config.yaml
num_hidden_layers: 10
head_dim: 64
norm_place: "pre"
rope_theta: 100000.0
beta1: 0.95
schedule: "wsd"
max_steps: 6897
Each number is 500 + 25 x the weight over its row's rms, rounded and kept within 0 to 999. Layers, rows and columns count from 0. Numbers have three digits each. The size before them is the row's rms in percent of the matrix's.

# up: layer 4 MLP up, 4224x704, rms 0.035, rows 3155-3180, columns 528-703
# down: layer 4 MLP down (transposed), 4224x704, rms 0.0354, rows 3155-3180, columns 528-703
# gate: layer 4 MLP gate, 4224x704, rms 0.0358, rows 3156-3181, columns 528-703
up3155 126:468504497504508489481505497518499526484524521476532497485524520481464515504485544477501537531497530473440475524505502509557478495535526460431522539459507508500505520493497497469449490503524515521541464508486476543486482480548511490486523480539487506517529537537510492484479468512523477475496514529494517508515503494448522492453502529490500505523519499474540495484472514463518525466483526485489483444475513538459467466500543501497522502476493447456524507498501480480458498495533534509492556517519500486486492519466514488469504530
down3155 117:484480522512511496489542493504538501479494487524479482515521444477486472511501485478515487518478515513518494456507529514474471494519507492485525507481475532546490517453454489502508491532515462525514485488518555492500484500478549503462547500480484482499493478492523478487510433491488501497519477536521528486501503518515542511505495498445500491479491486496487493493521476514509543498499480527517496455497538526515483454551515503473487495520484457499494513457501477531520512543556483516526488524503520513473495458489443520493503506
gate3156 124:502518533492508537518524511546512494497539525518436476488521500448486467504493530512500487494486507536445486499480494490518495491523481507510552518487488530507475534537501515512504518531540478492510525465481465514501461495491488536514486452469516512494493529521475538493514434485470492501502487439520497514499514485499478476495470499509461515512564525514503455502488509524467472468490516452492513497546528464515510468474482513542501519533508510508493499535506517546500426473483494493481456467524511518491513496494498478484498542
up3156 119:521499468476511474455449474494543504459502514494461511502490471517447480499479493554470511498505456543491494507516495511492425500518546537455473495476496486481493500515512482531490496479520519543466491500534494509485438493505498511499522478501532494471514479473474511496469520526508464505518523530487432491497510503450481511503482525472500536507525490512542515508496510532527487514483504462498493509455501513535529500466502507516501498508497496536474535519516477465484473483535540477517523489525502483486511522505499506510498438
down3156 119:547523447514495525507488501481503501504490506478507537500506522513525499525470475515460502528480520479549490507537528495498496504454506499503492496525493466536459503507509507490486526522469507499495497493484499505494468497509487496465521499471520486498526494475434466492518520487525519510524508537475502525518447485492485498540508494499490489489510509484481518511523525534532520509486475509524466481451559547461509512492467480469498483503486536470517477534479516496505519525505565480509508518449462458473483476479474518514486487
gate3157 105:488544474498516497491483525506515507515502530495578465505502495493542482490500516466473546528506478404476489504532500451488548566514489546486523491492488539466463514516554504549466497467486519533487534475502490494484529551480487540487495512520496484472497468538505517473496508510478506481567495502427493564492447498499433519453446489497516530514525538490446549540476553493487492553481490533526474482462462531479522504501480491519468499490498502497496486515529454511473486526484489461469538509501525508478467486461498519512514525
up3157 110:486533508483505478496511512533479525483531489486461492456554517546485527473526559505486474503508515529496525509479501500470493532524468464515499478533500537465510532481483508503511504497549519508484497491442501514537524520561558489522451473501508504480499517539530450485504490509504502474496506472498505493513531523501486477533524537493511526479464508523479485481529539473471493460506494519553521492452495510500488540510467483534495477493498512504469523509540571482484482472501474514528470521524526466504504559512500474415500478
down3157 103:494452503492517523499476499502475486481500544496527513482499512513505510564506514479507542521499490512516533526534516483477502477519475505516513504468469506502496523499519525523537476523506486496550493471500509515526488494503417485500491506519443503468529485484500525474544475500507489451528554479547496473501532471455505506480503548489513483493489532528515521509496492512503504520486508510555523481474526489495516509483498437480499525474519475473511455524473468523543511472554505508495473543512511503499458513489456482556496478
gate3158 109:498470546480484518510478515521474501492521537450508512495526519516527514493482518478501493480518515505504522467543494488503474488497466500521457525490507482516477541497502511489478511502536511517516518482499508565524493486466469483477455460484524510514502525536483532479469497539484539508528499506435528509533510507511533493458497541515495515488525493510505448492474509525523507525454512529506483490500488449516480547479487503528491509479528515495489515487501537521503512518477521466495476473439516499501519505494475513494476521
up3158 112:506508541478484498506509532480493519486525522490513503547480515521499454511490518504521490528491496502498505491496504449480553502474509470494474521513492536514531509472490486559486527536495500496472506470519468507519499514535462513464449474587531565468530517519492477469505496514531518486487518508462498532496449520509512469498487517504478504465557525552498534471473464487489530453534523519494504498505537503490516481504488521498503587498527494506498522537557448551494507540494499455496508523448484472475496491550522516481507493
down3158 113:510537430477538523522489468495487556458529505458528502523470497518509502519487513485500510495485510496483517495478526477529491488523535459496490494506472528516489463482552479511519510486479527547492500492490489499557462463547527516536496482510504441511565519484531499495571518461540470504447480463538526464513483481485505505471479485514461519481526573489502504485467484530473515500472526439464462476476484476503540514485448480566454516534503519502481492518481467458545516523503479518492570499522511505514495494483483541488487504
gate3159 117:490509512504557461458525536521502541450464509502503476493460498541493549502548511435523506509491510498494510448464499480497463562491488486493479505524500514465517467529483475490542490522475513497483465524448479513561517511482476524509490487510464487499496489496497510496520522461519542498537493496509485524490524497547473526481531508512494479470502528538547513508471489532513508461479474519447472535528486508496515513483515519505512499503510500501520563484454476519534528516499476493492517545492554479556502452495481504501529509
up3159 112:490478528488480460503484525490504526491541516446504441480514505452483507529485437521507527538526515477476432478493524513503525509513519486514462493478522529511478483479522503501522534474469518513503555517499493493487514490483498511501483451536521491524555524505467478514512465524496518479526516467492502512500507490509481477520522485488502503469499524501520507524521510519494483481484478446497496475518468514499482509524461481495520497476512455514522495521530522457528496518476510488497509491441465490503556488523467490497451520
down3159 115:441479540540546496480518473465512520469531546521474494528538507539485504496506494513517462516510512479437468498454460475498514511479514474492485454525488514484490515512519446497521468548490533443507481523473488508493466481494507505495552498502497540527466486497461467532531503517581506463467480526469466479453504456486518530508526498493519483505536482502502475491493477521500458498491516534523509545479480536526495476536508550508480506536532509458496513529535507455491460510501517562520456488507499473483492502465504445474477523
gate3160 122:518495501509473544475525509530489524505453489530488537487511469518509530466503505483514480541500495543472480522484525507496517497495491514487490529480456423496501529515515550494482536489465491479491510507539506482503525473505504514528513479489476494492553550519522487477548505473489498536492534479501497534479515470485504514478475497516502470490535457503512523490526532486473538506497500538483450482523525534529525493522492496489514508440542487529481506488514498514497484506534535460538515520488501460506490536435486474532500503
up3160 121:511528454505507459507485486470500512479521489512438474486480509486513502492464516467523508513485478492526536521500480495547489507508515541468523498508517462513526533507539509514546468488523509503482511517492498503503488517546485506492472516497509492485522522522520524489538515543501530517502471484459510470487541486538534502500521459512494558473565517485537486492499478507498485486436499506546509492472472495518513492524463501546485443575499492459467481538479470519481509519527503512514527497523487489462500522484483499464515493
down3160 119:542505518548511536507509480482510494493501478475459527520515505499514529464499493490540471495513526513489497459494477495508500491550541492537473469495496501491468491486535535542513510456485498539482454515483506510474481546495477517537510498503533537537453488507525469458553469542515507508524499447498484523483459476475464554535461503469492505518542515524492491524534515504536511514491461532485500478509495500567501504474491515512500468471508495469512512517479542492468512489518490492538512489532461459466495538512484514501514516
gate3161 127:509523561490560512475510492475490515500515564475506475513470567521498503502468472479532470464470508511495484521509528484484493505503535505518506508498503489489495528487485532495530510499499486460478486486507536524485536481507503494519542465528498478462483499495531484523548491496518537550496514497499462557537490465517534475528477474513478487494508508519539491524510509525514500448531521458531507473527468500478493490476466509527471474480519533498527482513500495496492491501464518499502490538473513517519540470449489549500476497
up3161 129:524457461501479469523491500496487493472461504495535472487457478469490470481492497513499496476494530503530532486521496530538537502490484496516520539522505487507487504520482491470538483531485458492545524565523470503504502505500524511532477523520499498501500483507537477463467482526523488503470515549564518461468518535552516512523548516506469512553531476509499501484509498472493521479522479541508509509495535464517512516526520500505486516505491513512516453487496537482522485475522475464526483483476489562470466480519477503490433526
down3161 116:514504461477536507493498487481530457518473507508477487435521560501492515506502503524470496498469490530517529561491457500469510545515471458526515478489528506478474485484522530512471496477498525510510515491521463526478500482476533530506505490489463462492496556516505514512532473530473504518480477562546493520522447476488508512531504516518519515543491500500499520492471478512483482488476495527466520448485471514478482492485523479509545525492518528498509509500465502525517481530524532532456537490460491485504443527505508475476480479
gate3162 110:557540470503478484518552517470449487481489530507512519529492508472527490498489473453477507521466506469516456500497500516505534497453471507510485479515467530486490535512535517441519531517488479478507478495540471454514488512480489495512520473486467490486488569499474508524489529489525504496514498522510501476481499502498499566529496517520501498473507490473482462521474526457539479490505496505518485551449471502531464481490480514495500511483484526449479459509526529474497511484480499533510506518484518434453497541500478469498522517
up3162 107:556494517444491505548506493476523442525462512518498525498517470446489514501532492512513498531512491508534514496473511532503489492493500529514496506516529485492525499487476470469558471494540504533512440513467512499495478506476542528497495530499493473522488485448507466523501524465548540522482481498528457498512514525513480493489527486508514532481487466520559532537508514483464488520442525474507503508479504505524477497534514470520537506480534491513499473487506499478521524496478484535516503505484543471569469479447517502493521517
down3162 110:491500493502538478494566466498456479516462520473478533482512497500549464508476528519469555500488502499512513486557487504507478509527453456455498488480508503526512510485515473482468524494523509509554469540514490447548533511526485537519514493510498503472534482450520461531484556535465546497497570520550499480494490499498508485538546497488521479507458488460541488487490485505536499525469530494549444519475482501517533468521461489487487564478495491504493494558480502513502507525467503487516496527495507467500482501492511497489500527
gate3163 095:517461521455495495483500537509491513495510487477517532463492466453487455485538507513485491490507506525514459456487542467476494448485483451536478481496453454466513458498530511528494493489491499450487472516518487508505507479493499540489488527467452511513500486510524491533512489436512484470495504501483534553502484528535507480510471466535527481491491495498496509440505482472501474515480527513513488491500485483451490457483544489508498467531461522521520484534506486523479499504498518483434507495519483499489515511473515517471573503
up3163 098:507507463559488522499498434502518508490489543563495479503521523522512516522493513513538524489462494528545469502498486497501470524503539526523496511513503529504444493527524505518487505520539502510494546528496503477530497495524506475504483477537496499496497511477469542504490528474473521548514471517503488440519495514495477524511549500488455500503499481466436480501465501497474487512522451481474484500489503499455487474501482490504481491502495472477492513466478535518552485529512471498547533509530535464521470532506518474533473469
down3163 106:500506512489470515465483485488498471501492491508513533464517526503518492515479505505516475493482510533501479515525450530510485515482486472455484501480502432475478504470476487492540451485528535526481504512503525509526498511474497498487580460498525511498499537518532516511490549483507528552492519495493488507578494512480521511493518501532517511507511456507476530490533513493481492517547490516520461474469487537524490461503492530524506503490519465498500538519437544510479495496487534457537516493461500481519502516491434476494496507
gate3164 038:506460491505492531498496505496520514493498494451506500514545532494506483470483470500496499446502498530502482498513552507501502515474571493505446465471522528538494493551531514483520516530520463456482494473471519513525479497531541482508534487483468484486495532459482477514570525514469478467491465498493504488497508500496518520526490494567491507529513493516498528538533526484485551506533503472485462482441490475510539494481523570493488499504487484498499522490477522498513527496498475504490448462481509506508477492533531545522485522
up3164 038:521478467524512512478503530492487493487481486452487493512556511495467479532475457519510483473521498520510512490518548506517503515484540521521439478486507522492520500552515512492489511540493465459466486470488512499500497495535536459495515478472484472455497528482474475518561544509468462465482450492468543455503479490526478484494499509550454515543514484521498528518529530496499583522557515517474474463494484498529525511493504554514513544497466495491485528488467529495490519523487507499523478495491519477542479498526518541527505511
down3164 044:498541491455527525528577528536520490467428503497471499485506469453528487460485422533494521498495501537520480497523467500510467536529483502499495529454485492480517473517455482496516471433536476497525498482465526479527483497482474455501549486477549457453470472491488482504527526528559492501453522503470540480515477490492470452506503518467538509519485515517470525467514520463490510500462525465515496499529483474492516470486510554523504530527488482543476529504446514487473495498508493524484498496518520451507528536530487483498459522
gate3165 132:462515563465491456522491515508511533469487493539474494527495531502480455507486491498470474505464511490528511552534527527515515514514513488495494463500499537469516482437512531517484512480484518496482527517478480479475462482519511465538517511447510517466476507482525480477470487488505457494468520508442471475532472495498461514489486501525545524523500470535437491474487497524501480502483496491521532507473509486497496500478500527465481520503514489512513504490517478452508495532475496507532511499522460458492496490472538489515520532
up3165 125:478522472492532478522481505480495491475463509470512483434515523529504522518540530499527466495478502516432500502533527463573512494506475481494489499482527520456513534515468491494519476476513521507575512481506468549509541479524515479457534495487542503494493520515491442439485518477495491525460521533545492512464442521501519465495552464476447516490470549436523505489485494519498476526501513480483505512489495465439505478486521505514504504490495483487537499510478487485501494545506523467471499503481496513478504479526494484496508508
down3165 115:525518491522505494542533471551477489496512575456534536456509480458551484521527507454437514505521474487490518507504469547472503536489493519506498459520466481472503517549516483464507532551502504499534484444551533535512505471482507509496476497500510456461482527500495487494514509489469457494501458477554525505508535497507518505512476489525512536497493528486468495510506492531509484496510508501532525502555504470505470522493519508474509512482488489533495534503446498510507511531470523493482486542448520519485462508509499523513493495
gate3166 002:497444483460504529518524495504510480513519469508494486505500482518477507518518536546506471508526513507524501498500501479505466490503458527521488513531481499473495444467520516509480491517470475505541489522522471516483479456497445532435484516522530492486512487545505486508494481528483548519470496558520485483518544514485522498485478524558524510487492525513478516529500458515518468461504484507520496487480487433514543479510515514504482486503563493540507487494556500494534496447495546515493469531517501473498460482535496459471522523
up3166 002:532471508511458523496504553496505541503540510512452491529507487511484498504586483531510502530469534539515508539512501479515507459477471541482521505492519543519544499449475541463524503494514521475481482518481508500529550500506519516466479519487529477520482499484497473535482505490463538516493520519532448492502518534490465474517534530522527530485542477506542493513479497453475505427516473458520515450500479478490524470514466513558534493496562506486516456525543473472488500494504543501516458490518480482483482499490502431495492541
down3166 003:536492509499463538486505582483484556477513465561507504510487511527470477506584483533514488539477495493526492492480514470478492500441502530487494531475506548470546491464468508480539533487502508496475480518458519488514515478478494524505534495504503481521499532521527476549485526472484516518514529510500454485479500511516505511485491544544575515472549500507480488541468524476480510450510484466478482479512487455497519519506492526479543518517570489526512476561547504473493507485493519509548496486505507486471502463481510447520435521
gate3167 121:471518462520511495498494515523499467532507507529462506518474469492503488510508481500531544478463443492485497492504510452493514512493499494478533481505509470529474499517475533487509524487509483470489495507502493466493538468503506469440527516499487503490487499447499536476504497525523536471482474469527496482520548500455503484418475523488481490523506540510517490482527479481459513477540505527528504510498506514498501487528486541495541482512516497480513464504478525472515504514484457540503525473514521492478440505427536492566496502
up3167 122:509539498496534539509526506486501491550506519483469471498525486478498491530498528480539491511523499491521524509481527524540491508485510472543512499448490532510501497447462512524529534544471448491505477520497445481524497484507502475489509513488523495524492498497520543444503560498504484512521484509478494509481503474582509540498550471520532522533492486530517507483491555494456486463518505492499510489490481524511511512532500523518521511516484510504499513501520467493494461496555519514507520548477453484465544518487514529508504470
down3167 116:522542514484511483486462489488512488514470478495485549516497561472528513492494497510565485505577537504508543474512498511516510496492482502533530492495457475497473508488500434497526469493494503457535515520476457510521506535506483489530529475514525468468467481473539490500504518500509491537540495507447531514542485471509544505486499500520487475485491528540454500504469540505482461531441445496465540556524472477476505484510489509483526491501480490500501543487460538497500510517505548496488520494508509503540579480519504479479544518
gate3168 107:480496484499531465516516565499495459525488506497510467474452530515509499516502471495528568508520476546526516499535502454481485520576475482481513441508548496532537487482512477494466478517487488514481491482538469512498492501480475511498496526484508511490508510516461521488486520542538497501515530520514497512501504514491552486491497529535497508514457502476455514499488474515477479526481505468497499489503538555504504488501488463497501494514477527476449485494488465508514493450479534512499558522460521501490496512532507526529512508
up3168 107:499489538499501495461485509490504561547491495486482517517526558480498572481477490517485472500527524489491507425481505512507532466493507456540493493485489458490475507524457516500517489502497478494482486473511523511522490496500501510496550520508510486458475476535498561497514511496493505485485515504498474521545566524500482488496508477454478506497506476536531527518494505498534503483498461486484520514466522523541501448510534460510469481517521489529509530491480535481506505476472509467514505458545521499512466499481502527484509544
down3168 109:469492550472518440481475529505525515471493538477514532492485461507470532532463516523524504478521505485509464535463499502536546474552507503524478437545459460490523482495496501528514481496490436506487520500499514487493505550478490502504489506539505493490485531542477493475510481487491513492504508505527511502525490526497455518530499491497473481530505451515492497499505480487501489476523509533533479531468482511502466482528520477510554485495479518508484537522506488466506459461505498474487522474492544511495468447470528501489504528
gate3169 060:523515501480523530463518465516478481476508494480471543480446499505535491397496510492518494475471507500495462479496459504511527494479488479505479518561484502541493482494501495573482481493501503490545510530492495513502489482513544454527482532525520512506511502522506463494486518455479485518543510501538478505487487468475534497445484508483439531497483481485501477485484550538509498485517481471509525501485466510511454494511473502561475455505525458523509458506479454486534484519494510553495526492482499521486503508472468488498498516
up3169 060:526507483503522452540471521478527522509484536514480466494546495497455504470478510489526475482482509480522493519505532534476470527534496494472529468480502490481478514537510489472507538489516499507507494459500495480521480527472468495449518500463521533458499532499483528495496466536540502506442445495490509484481531522498491497525546483493565503517478507531497535498503475473467506519484504493501461491521513478493540516503573460530496498472485469515486542503477544505531495483507486464519474501489496470428479476533538484486511459
down3169 068:412498533509504522479447496512511530515515483506530500518504481470494545525547447484472512467530467520476553472456493525498478515531515478511502557529496492515538518470517518547534472449496514496479524489532513538506511481491512482491467513480509503485527512474456468510499502489443517518506492495538482511469546481479506491463531499477477471512523517535530525501483460527513513546531480507485499493521502506509497520513481513510519506524522489468446493478505439491547485434512501520489480529490490497500536507513515499473511503
gate3170 001:449465493492475485513451508550475507495502537479492452456507495491536495477547477515499498497501522499496462504484506512474498518504516496541505524521502480494494503518563509503497518454538536481513500514495537478524492538491509495547530467494487505493484506513464530477524445515512518452532452537531523486471472504507512541506485510492540487511525521498502500552481543492488536475465518480491507465501509497500496536511506495508507524509489473479564467509508560488508490441477463537481536479505477506512497494485511486466471515
up3170 001:507494513519468528487551507507495523502490487514474462481472528517464516495495524486547447532500486493519511480479492478488499476478505458477488487523516466501479502495552484519497505543506474463504510537523471533490509493513517516484489526449459507563452495509487512498502518507529510542526485502498573534491555526448514486501497500495485517535517512533535480498536513503472539485544518488510549463508564477501483485523505480488493543493504508484480478540461502474499476470502494501538490527463477508535500510445560491501539476
down3170 002:506518510524501534451559484473506470480503467475492522462476506513469478554473475473506490460513497505475500482470489501536486461495467498500495520479516475538507519489482472504504479515516470526499462518539484519462500508516526490504460537537538496489513430502497487470511428492492516468543522476488540484503526495479510496525504443497524489505495497474550507469468484520481470523509505492489466536476509513524501511480469490505503550479491462518590464481504534475504455475469523509491489499508503524531472517463488488501465523
gate3171 123:529489513539501511470500490553509502478504552552524559508533527530522511496538510513500494545503509508483508513501507497542458534470477458528507560529522493500479465527520538490495492477457491474557507509533512544455495506511459537530483500523522512506452475510492467516497511480491508489529495475502489515503480440527510510483486471448552458488533519466442514483507493461488485501504497418475549512482495467518526479519541485517487509522507498468487449498465503482476482525490505493529515467478532505506456519484492489499538527
up3171 120:511520488492500524504517475571486475488479483481502529478453527544524492504536501505490527492492500505472502523470498484512492515459504472528544546488542488525496507512541500525507523535506504477532507532478446473468517496442459493509474501477511482486447486459480499515522478480540500455487524526513458472512515482493514535479496509509510493560490517487514489477520485492492525484529466452500490502459515490511487476504524543515481500514500504512521470521505515458442498508474525517490489479481470480512515510471510526542485482
down3171 113:498470555515493510519489522471503478492460480492476451493503540448517534508456509471545492534532505468547504527472567554484544490487480501504522470491490484511522471512530483519494501464498507513501469497513508514488516529507497489530461499521474490473478489486531505506520466508513540483503553511504465456516474538484483526507478470533461510492535508538495530471483515460443523494539520479524472494544481498479505506517546465475461483489500471483532492507491461478538509504510523530471531476512516517468552523523495495531548506
gate3172 102:498483485460521530538548523468505547507496524482495490493525489489490526466517521458460503513479474490504475512523544514531528472517530487513495511499526484476520481521550514508493499527500522531491525483504519503529504495489494551538488489505474511491535506518495509463495485475486459491518515479522528499456506533506517487515531503491511477479494503492490534447536456492515461538484521536486484524567510519529578470493480461492526507556523523517498473497482523482472510510506522505535470495522485511513514505524504483487501456
up3172 105:477499496482478513509463474560530496514490495473498526476496500530485484482504507505476511497467493499484515478489497516509521521444504483516532460462471498519519477507521497505498506511458486492509531526448520489441508488521532473462508539511511460504499483473508538466509501515495542500514489511501482513553465497514520543485505505502522541524527503507498452518495493507509513466521500524541500543513504555521484534529465534494488509421529502463520512519504502518474508515489450493496457469506479508491526406462500518526507488
down3172 104:465492507459471527486486490472502543516512532491484456489530464433535462444491500499508517537487514476475512512506476553492513552514507544535520467514501481474513490500478485512485505513482482498480495510498498464489518509482467480517513536521477475531475537512475511488491491477516531510473526484480477542490528522466482531492508481514498539493502496485479487501494511490532506476453489491508560492506526511464490495530486538492505476458483531496508507513524516532491501515544498489504482504490572480489496476535497544526533491
gate3173 106:521491489523502487530529483506505493483477477509478534470511499496520527472509509456474492450467507482489483530524459491488471458476522518501459486488485467464494501482501511471447493503500449531477518520507518495490465497502495473470491474494492480495454488518469507534485519484503471487509532539474523498497494520535510565544494483501463511536447489492512502467506513536480453486534516502523533444538438489495477547479489546474532521446528492450470473496508522501463522505523561476517477536505483492468475458504503521514465519
up3173 106:495492470503442477496533495509438509498524521560486556532505513498513444450500524490474495495506462537496490537465492508490494467490521505528446495490509444528548510528517508477546516494496488541504455481511504467500511483547454457499472500479502465479467522491519507544485500455532523507491487484491493530454486495520523493505514526502497530538458487498522482511501507523480469514484508450489513449526525491520505494515509469501533491503490518456522491482502522500518541470525508492472476487522525529503507484502496498488443467
down3173 109:454486520507521477454501487528499471459507515546501507520483549467506461493466477521513437484477562498517474504462491475534522508513489539498485479503501528542502492505515525479532514529488485528505458518454490486487482488517484533540530466559543494510494522523526490490488480507514523499509490523495508511518498464497487491507505559502505523490511493463515490515523500496524469515473511522473492545469558515446462500511490524507498484534495482511458474484485520506473496479486509496500505484484522529477445533475502500465454519
gate3174 063:501487496506487483541532487501492438521481542494491498535548491498508493509501501508513459499515480494491445461495518517514463490452518518528504492438508467482514518504526520505451521504484476512484515477502480490480509477488475506505476469468526487492500495541504519502520462485493506480494463500489470532512456536555522508469501516515476443512534560478501458497521489493519494512552453482487471548506513501523498489488525485490539475518489535491489515459511477445522501487528505503506480488499555509508471531448497523498510551
up3174 072:495523532523469475525533499482518518481515531496495495505484477508512477504531517529498497504509475530481470490537471509477499504521524515485512474459500471516523505496517526468482539502513515514484528531450514564511487485514492515491487470479542494473533482485526504516537470489526494496497459543525511563540491548509502500520535514487483493462511503483533493501526472505529503477489482510495492520509529513491499527509504511498557456527521497495488502489478490469486518535520461496528493488536491487504481529460506489488523480
down3174 073:484489496498491430509549485480521486496504535464480518505487515509461482509547503499566524467484487468468479538528524510452504536492545499491521498457504448478513521539499505505486519532462465499498527540478502553461470537494467496512477541476502510514498498461505491486522522499476496498529493482492500513461484500525500469473493515514551511531534513454504509538509454499489541518507500499478476489460520552480518559512514492509499436506534501515518507534503496510534493513512492512477514506534506533456510521485534516506491482
gate3175 126:455481483528429487488464491462497541491490504508500508503531508482521462543521491505495521505520468477515508503513523545563465513505454507505482465531459523497514482476499549524511513509489528513532495490549524515451492539551504532495494530497478518505470501487462476463564479464512503545467508541472499522540514514493520453509505497449504521532499488478545529498509477500492454518492498506504536509514522493497464485533506547472527513506494520527474505538529516469511499485492522533477483494524529509499501521486497520491491524
up3175 114:449514499501482514523518526503524536531461526473439468539446526502514461522479517470485503489526466528529524537502517481467463496499479510488458477537498537457486451488530478514441500483505480493495512557511497480529495462489528516482499496482465485496514460514488482457527534494501508498485504494529457515491522446450487458496495513520485517544515569508463489494460519510507513510466481498483510528508479554509471520503550545461527523484500537484494483496480454483502505448524499515520492524507484498529490496485499463494522530
down3175 116:495510528492494522491496515502495550470506532524498531579518505529479463495507524462477492512483515480523530520426498473469508496480507505543514501479516516526476435465516489447542478496500512486540510500532507492525531495460533511451507506518514486509551507542527497495464509477504545496467477509483480506473533481531454504490530507517467430505525569542481481498470487484491531519500521485483496475456493529494512495513482458516506461481523503486517513511474495507503495491500518512512527462479486541506513530462492466541474517
gate3176 109:514460509541464483486495515504470496522530503501516513535511488505534553451542506478480491491473512503491490517508491529524522525458461504514486493468497493554502471538484498498492497544440515524506461513477501507490500513527499525508512495511520479449474508482504460479510482535489466466500495436453492506515518489504543459468536501502436508460518487464484514458523472550525506500486509499494493473493524539488557491511522509471517515454484501542516504478493517513518516496512525477533518536496459486474473454502506486460460487
up3176 107:471485510553469533487468542499514522536504515476523490506509498499556508503530489491516494542483490543506505516480491494495535509507467505515525457494493489534490478485518471474474487523474506512498471504511543538510499504479432511504519500521523489441489514496490562471514516478512570519506479470452502521500556519528487515483513482524517491540550469493487479496507444487511533486461530519524482436515519466546511506547498513511447484527495519505503513498526486476538506491434505495541476494503511522483474505483482484505491513
down3176 111:528463506504527490489540528485534510472502472482514517488533510511542464552499491521515492516488529521494531497531528487493478507505492484539511487499519469527506488531496488462503511458524532505468552501506490473477462511488477508462493478530504467462446471491492509487492486468484498465545505509509530459530507474524481476493511493454510478477496534549506523484475508545504511494492483511473509460533499536460544503487513492502493517488520460494497457554466494528494481514549535468509503536498524465507515518523478469472499445
gate3177 104:511472503522481505535527518456470497465499485526471503501481515504527519522467498498503464455545488556519520523492488534501560511470489471479468533525482541532517474508516511481551492531492507487499469497477492496538480457507496490534482476500485493495490524502509501532471498477482540532507494485492475503514503503460483491471516468500516531524519506477519512512516533512527447474519471509483492520512487535487507526515527529505492481529459536462489491524516481489494552513481484485531506478470512484485533482474503488474479481
up3177 103:504498521483499508544491477518476543472529497518553522522512524519490511470533507544539484477487512472473496484475495513497489480473567510483485473483503509529468475529514522548472498536505467482482512500482485526532502502454505533471514533472520466516490552478500485531504511478492449414453483500464489536487479482481496514487499545521519501521466478479505525482489464486479493491542513489504502475483503521513465501506462506501509521480532514529509474482490503498541497540556492525485514546518519520480482541524498534508547479
down3177 104:523494503478476532487515496487508457517520516484482504479501506498476476428478497488490509528501479515498478505531506502488485544498478490487548500522498515491490538468511466529533526417513518495521546496561520471493469518529505481509477520517520515506513507509481464479536495543491532501527514528522506484510491541505486514512499511522511472489493523574498474478485473485446519472484526506506482470508481475445481482502512476458521492512501563509472523497490486480509470473461501491539468519494501463474496509544493508487520518
gate3178 137:527521490524468512505530485538527491520525507506486522540501507491491502501501476542460501454512462498507451480485550520537542464532511526440511477493522492451494506478511514537483532503496474475533476527506487488461463495524471519502492522484480509474527508486468512478554460484501465486512485549516520492491523499474498471457488494487481488497498481548505482537512477551490546478522505486510526504533490473476505530482489500516506492494538530535470519505564446485524500457541546508506490505506515507543515504520519484490515475
up3178 136:438561566501531491506519528477459498494483503498526445519525514490533504506514506503520521492502516512536482472501502462456497537472476478557488455527477499528494515483535518492505535539459529522491492492512443502463500493500508524485543470498520477509537473514465495514472532538481561505488518498505508525510467491484486508517497507475537518513494475484501522509483532472522502502493508514475457491480494481524494504489511539476483489483497468504491494469455510492511474467500531504517493495498509462446484504501440495556483517
down3178 121:519440441506482485462466507459462483501506533472532497457521480506486507520524535504510497508518482510500478487503503472476510475455501513502497492519520565510474541516490524479518507527476505485492509528507528491502497522476515498508483513547474480480515471473541485467525547465507533519461509480480490534507496539479516470485476511459523511517497482470527515444474441489484483513501516484489494491488521507494569478493507485498516470482468498478485506515509501528494461498483494565516480517488490491512483521467474528496530480
gate3179 117:469523500510541538517540497508480521518504475500475569452510479491527458428469501516553503476485512517501505481523512542429551493471485526509490542531517491478435480457503508465539490502509469513487474517488457486553539523503498491496467463502528482488500482497501516513506441502466504498465500490497484484519495546504475438493502464484511537463482540532435469498478517487501483511522504481530529491523480508510505457493510551494481489509481491501517501518452472502494540520466524505502484517495496478537509487510468461523510485
up3179 123:475460498490485496523487482497498487508496454505476516503493512534470471484531520488504470483506502463482513480544499460481511502541505501537498458484528434414486536504514498532512489519447517522507529509511492538480489500459478501474473487524481450475579481486507493539520511504510489502496485517492494508494459483491484536510507527452514464510496508517476516475497504473482500517532469495510541521499503502546505516515535495496493515554519486508547467487529478493481436526498513509476543535540508495509476494535539525500492490
down3179 122:482511508508511485500479439523504490518488523484491530510498501472498496456473532480450477521495497490545478507461490511576526468506536548458518524493489517485481540516466463483516473538509530511517445514509531528464536477472515498464525513504486492535480491477486504486511534487455489524515477497531470476468501478515517474480504482503473489495464502452486464495479510497533477532514511515536532537527499530493477470447496549513489511464478508530485489511471533464501518501530452493463477493531488493524513494468529483523479468
gate3180 112:511519414531492544498494537546457530536502541487521495501519515520502490498528487530487467475480530545512539478503485497457502486478491511513474540506500505480484495547518438524515504526502464547487469513437465562507495528497538501483499526493518513441487475504464533498516522541494496482515541448449483475520521491484511522504519495522492487491458505516522515510503463517482503518510510502497503487502537487556496517499497520483497549495515503535480453516531478525525491461491479518473523516499490526527489485516487468470483516
up3180 106:500496507484537475454497512537531483486519510491501525526504491516501465498542490488520498501526521463528438501484473515516488478506465475493497508516525457455487488513489546518491525494484506487504510520504515478514493475487478481482506470475477500514496510510487503534483483472545530472477506512510495493486521511492519486528501520525490484485488511531478512533494524475524460471477506498520479474496484433502480477523477501465494540469474549480557507503495519509505574484494518479472482478477526524469485548437508470486525511
down3180 106:529501482469492520471544506469514499455501482531491484511479506495497480510512488510549461454511530509501514533554480544475494557493474455501499543514489498540450543485515492503533539483476491428522505464504505476535462498484506502478457478517549560504477553511477511541527524521504549508475500487484494534495493503488501551483479519505515441473495481535480548553480497453458463539498461502481480492513556525513504487499472453527467469537485488519505491499478531495507517507482505498434500484522518521493499490485515478497529532
gate3181 117:510470489471496505499485431528503499558543491499517437516491524479465479481467502517499463518492507486490497497475496514513518526495550508508512506489516551466513482459475515485502488504538475534501484486487498476499463534510520497461524527514534465522497513488426513485525499516531482517465503492531530524475505498449519533505489531492472525497492507491529490485495509528533463500514512503542510495517437464510477483537504499510500526565524471476484483494510524464518490534468520458488490457521493483474526546512456499480461497